Each number is 128 + 24 x the weight over its row's rms, rounded and kept within 0 to 255. Layers, rows and columns count from 0. Numbers have three digits each. The size before them is the row's rms in percent of the matrix's.

# q: layer 16 attention query, 320x320, rms 0.104, rows 92-121, columns 280-319
# k: layer 16 attention key, 320x320, rms 0.103, rows 92-121, columns 280-319
q92 115:114132165123143129174086109124140140126178152109155111088101120133137187114179161132114120124116120137183113071118145120
k92 116:135075144109115131101151157087152116137161171083145099117104142095138124087164135119150143118163104127137124153124133137
q93 111:125148129154141141153119146105130072136084113155134161103112111112138167113140113126141144154122149154075131145096105119
k93 108:120095116123104140180096118159168137145162107184113122140132144119119123125137092108117178149124168147137120115126132131
q94 108:104132115127140144067183121107113134124123142134097157167144124140153111127147138129107139121135087157112139159109149130
k94 100:112184118126134132087177122128061111126058140109097125121100056141144082159099157151090122132112157142083108125122174113
q95 105:138152151110100101128145155109137177145110118113107142108140102169154132132146111154114163158110128158156103096122119161
k95 106:119136114101112145134080111134157149170154111168139145132146111141146153150162118106117159105104163149138142127119177098
q96 102:109089105089165124127127155145124139148079103128168123107134130120110126134124121115123134114101121139086133131094105134
k96 104:149164141121094123110108185141125126126184142173142100100114105081110135150175155167151105109123145151108118212083121140
q97 109:144144146115133133124125148146105147128099127143143121111108130091141139120059129098130134144143149142119104157093143126
k97 101:122128152143112136117134068152153136150089124127122122150139109157136124118148147089113147142122158175136155114132108128
q98 097:132101140152130171114158120124094122143112095078174123095169168166163136096159155129107148146073069096113140106132123117
k98 095:116124082145161119200152097107199151107139131115164100087150081106120138123101127144162097109135132144089107122148143135
q99 096:041164121125121140155166148138109169102139112131133138095107124111157106107077158130124108130098156121111106090127133117
k99 103:111105116118139093158109134101172154131175153139181138125128109132140136133136105097132110133146100163144115133117122155
q100 096:117164124101161142128134125098091096128137108065144097125125112178129160141165145115140131129078112160091131107140138133
k100 092:148101132091099137120119109144132148112137148142107135070137107118105113119089115132138173133116167125144082135121124105
q101 108:157119123099134116123105123134120078108166133162102101120118111162112115147162144142131105101156057083128156138137183155
k101 102:153143158165109176097195107123136138124118111149117136182103161134140163155119101189100111143076105106157109124112086148
q102 096:128139165127149144115129159142149156136146115143103122130144184115127123113095140103104153140160146130102080163133131135
k102 095:136105153141103110086083134143135099150120135152089121117146073092099109117169073099088133120155133125112112129089126099
q103 107:127146134107156103087138127105123118149131197104137117123145135125119157148105140142114109152148145108136181076127148125
k103 102:143135154147093132098108193191112150070115090139159113126121154128104128147121133111156096159142137133160108116118120128
q104 093:137108117157126132099128107128126136145163100088127155113143155126117133160121112125078082140128169093088137118138112085
k104 098:120127116114136111132060127117106123157146129100135103073121131099166130085125137091160134144115128119163109085127119141
q105 110:102089094158124128123170093110165106111162123138155129112103158123135103109123140120092142116080103133108100112116142114
k105 112:160166114129147138156097150123139125130123126126152112148136146101129175130086087157111118106128134175097112154099115138
q106 105:149164087107135138069128136143121147130139150121125103151106128140145124097132146140117062183133155090130159069131140104
k106 099:139072113138115146155146104116142092124133122153167129124119148114131158130151126107152105186126147122142115144120107118
q107 109:148164200156148144166110149124115155143111106158122120123134140152160155138110142163163098129211132129158114157105101115
k107 095:140115143113103081105109137139132145160122143135108108154122104116075107157142097125121128115129137100110098121112104130
q108 104:095143132130126148133150123078101088103132083091140159098160174133107093134151137098116127128159131088135137135148105142
k108 113:139132158112111166127093069137138159137139136137110129128108110143151126135115091191116149107125127120147133096139140093
q109 095:174128137083158141128142132134133192104132135145114119146176100106100115109155114146128162106137133156153108095159137135
k109 089:128094113139079126110100142112133136128176119174133143130101173125142135142196104110106107161124212139147139147136157096
q110 104:128108110107089127194160115131119112117162086076122093105128135139165108135105155106106108129144152095124108165087129119
k110 103:100185133123108133096128108132111153145109148111125130148098111142166107125122119142146146119136109120105125137130089104
q111 100:077188115135146102148115114114104121150117115127141187136158127178115147154118091130105176128133118124146135094088095116
k111 124:096130113131118133105116133114136110117141148151121148133125103120125123126166096150116107117191127145142129134129138101
q112 110:128121083124146103125147101103097090124127138130131116142116158098147085136109126121142096154081103112105143152117173137
k112 094:151169114127174131144168115153091144109089099098122162127168113158142110151127128101123097131085113138119129103158158186
q113 104:114133129151161166118149125098141130143142128162120104102119134170098137163106128111123138091161116118138132180109129126
k113 112:106133145111150135155138171137112119104128090125103105131143101107117134131128138145104112124148075188162107145139119145
q114 110:129151161138111140103139076126112067140087150107183096089147108152138171133182193092123102114141152121128120140122121099
k114 113:129117151153125138099142104090124102135128161140108104128075098108097140126095135141108136156131126093101153124137134099
q115 106:119170139152120101078123145152126144142088128107133144099153131149125136104141085102155086148138165113145097121161138110
k115 102:130143117103106110128058136147146157163156084178105133112122110114102153157149110151139110111122126120184161171163139132
q116 098:138156148132142137142139097110148108133128158093130134109115165138188172105145135119075098132138114133120119137123153122
k116 093:120152151123149124089166088078117104134104163132108110125116103126106117139095148131124131146134139121067113152121142114
q117 119:123126150127127142134152114119117100124126134140156131143104115145165138113170138163143170112085098148123152125139146121
k117 107:127123123150149129194139112134133118131131128084156105143087162120112074131132117105094181121120126161070115121106109127
q118 107:148117157130108190054134122062166134156114146165112131162132090148113102102102111125106158119116123112080143156157114104
k118 105:144158159152127136101110132144119102143097117121081127127177143119096114101088114157141145130144141099118091102152077125
q119 100:154152174130103130119110112128142165131112124124147112109126136132140173104188124159122172126145109136140111108140144120
k119 102:122133113138151153097132117114135149129127127128133138114088123119130084143135098136149174115134147168087156164143190100
q120 101:174126065130152092141115130139127097113120130128136100150143173126114147149120120152140158116151116145133088132089102127
k120 103:083155132143130146128126157121131165164129121142145164144135110154152156137130141109138135128149158161143114138118141104
q121 104:129097132136163115162152135139106190069114107132099109144139114109106144112121160148139087099094127091158096142136145129
k121 106:133106086116087130169175124124122140101170121072133100147090139113147117138113134082125100105113098145101129148112125125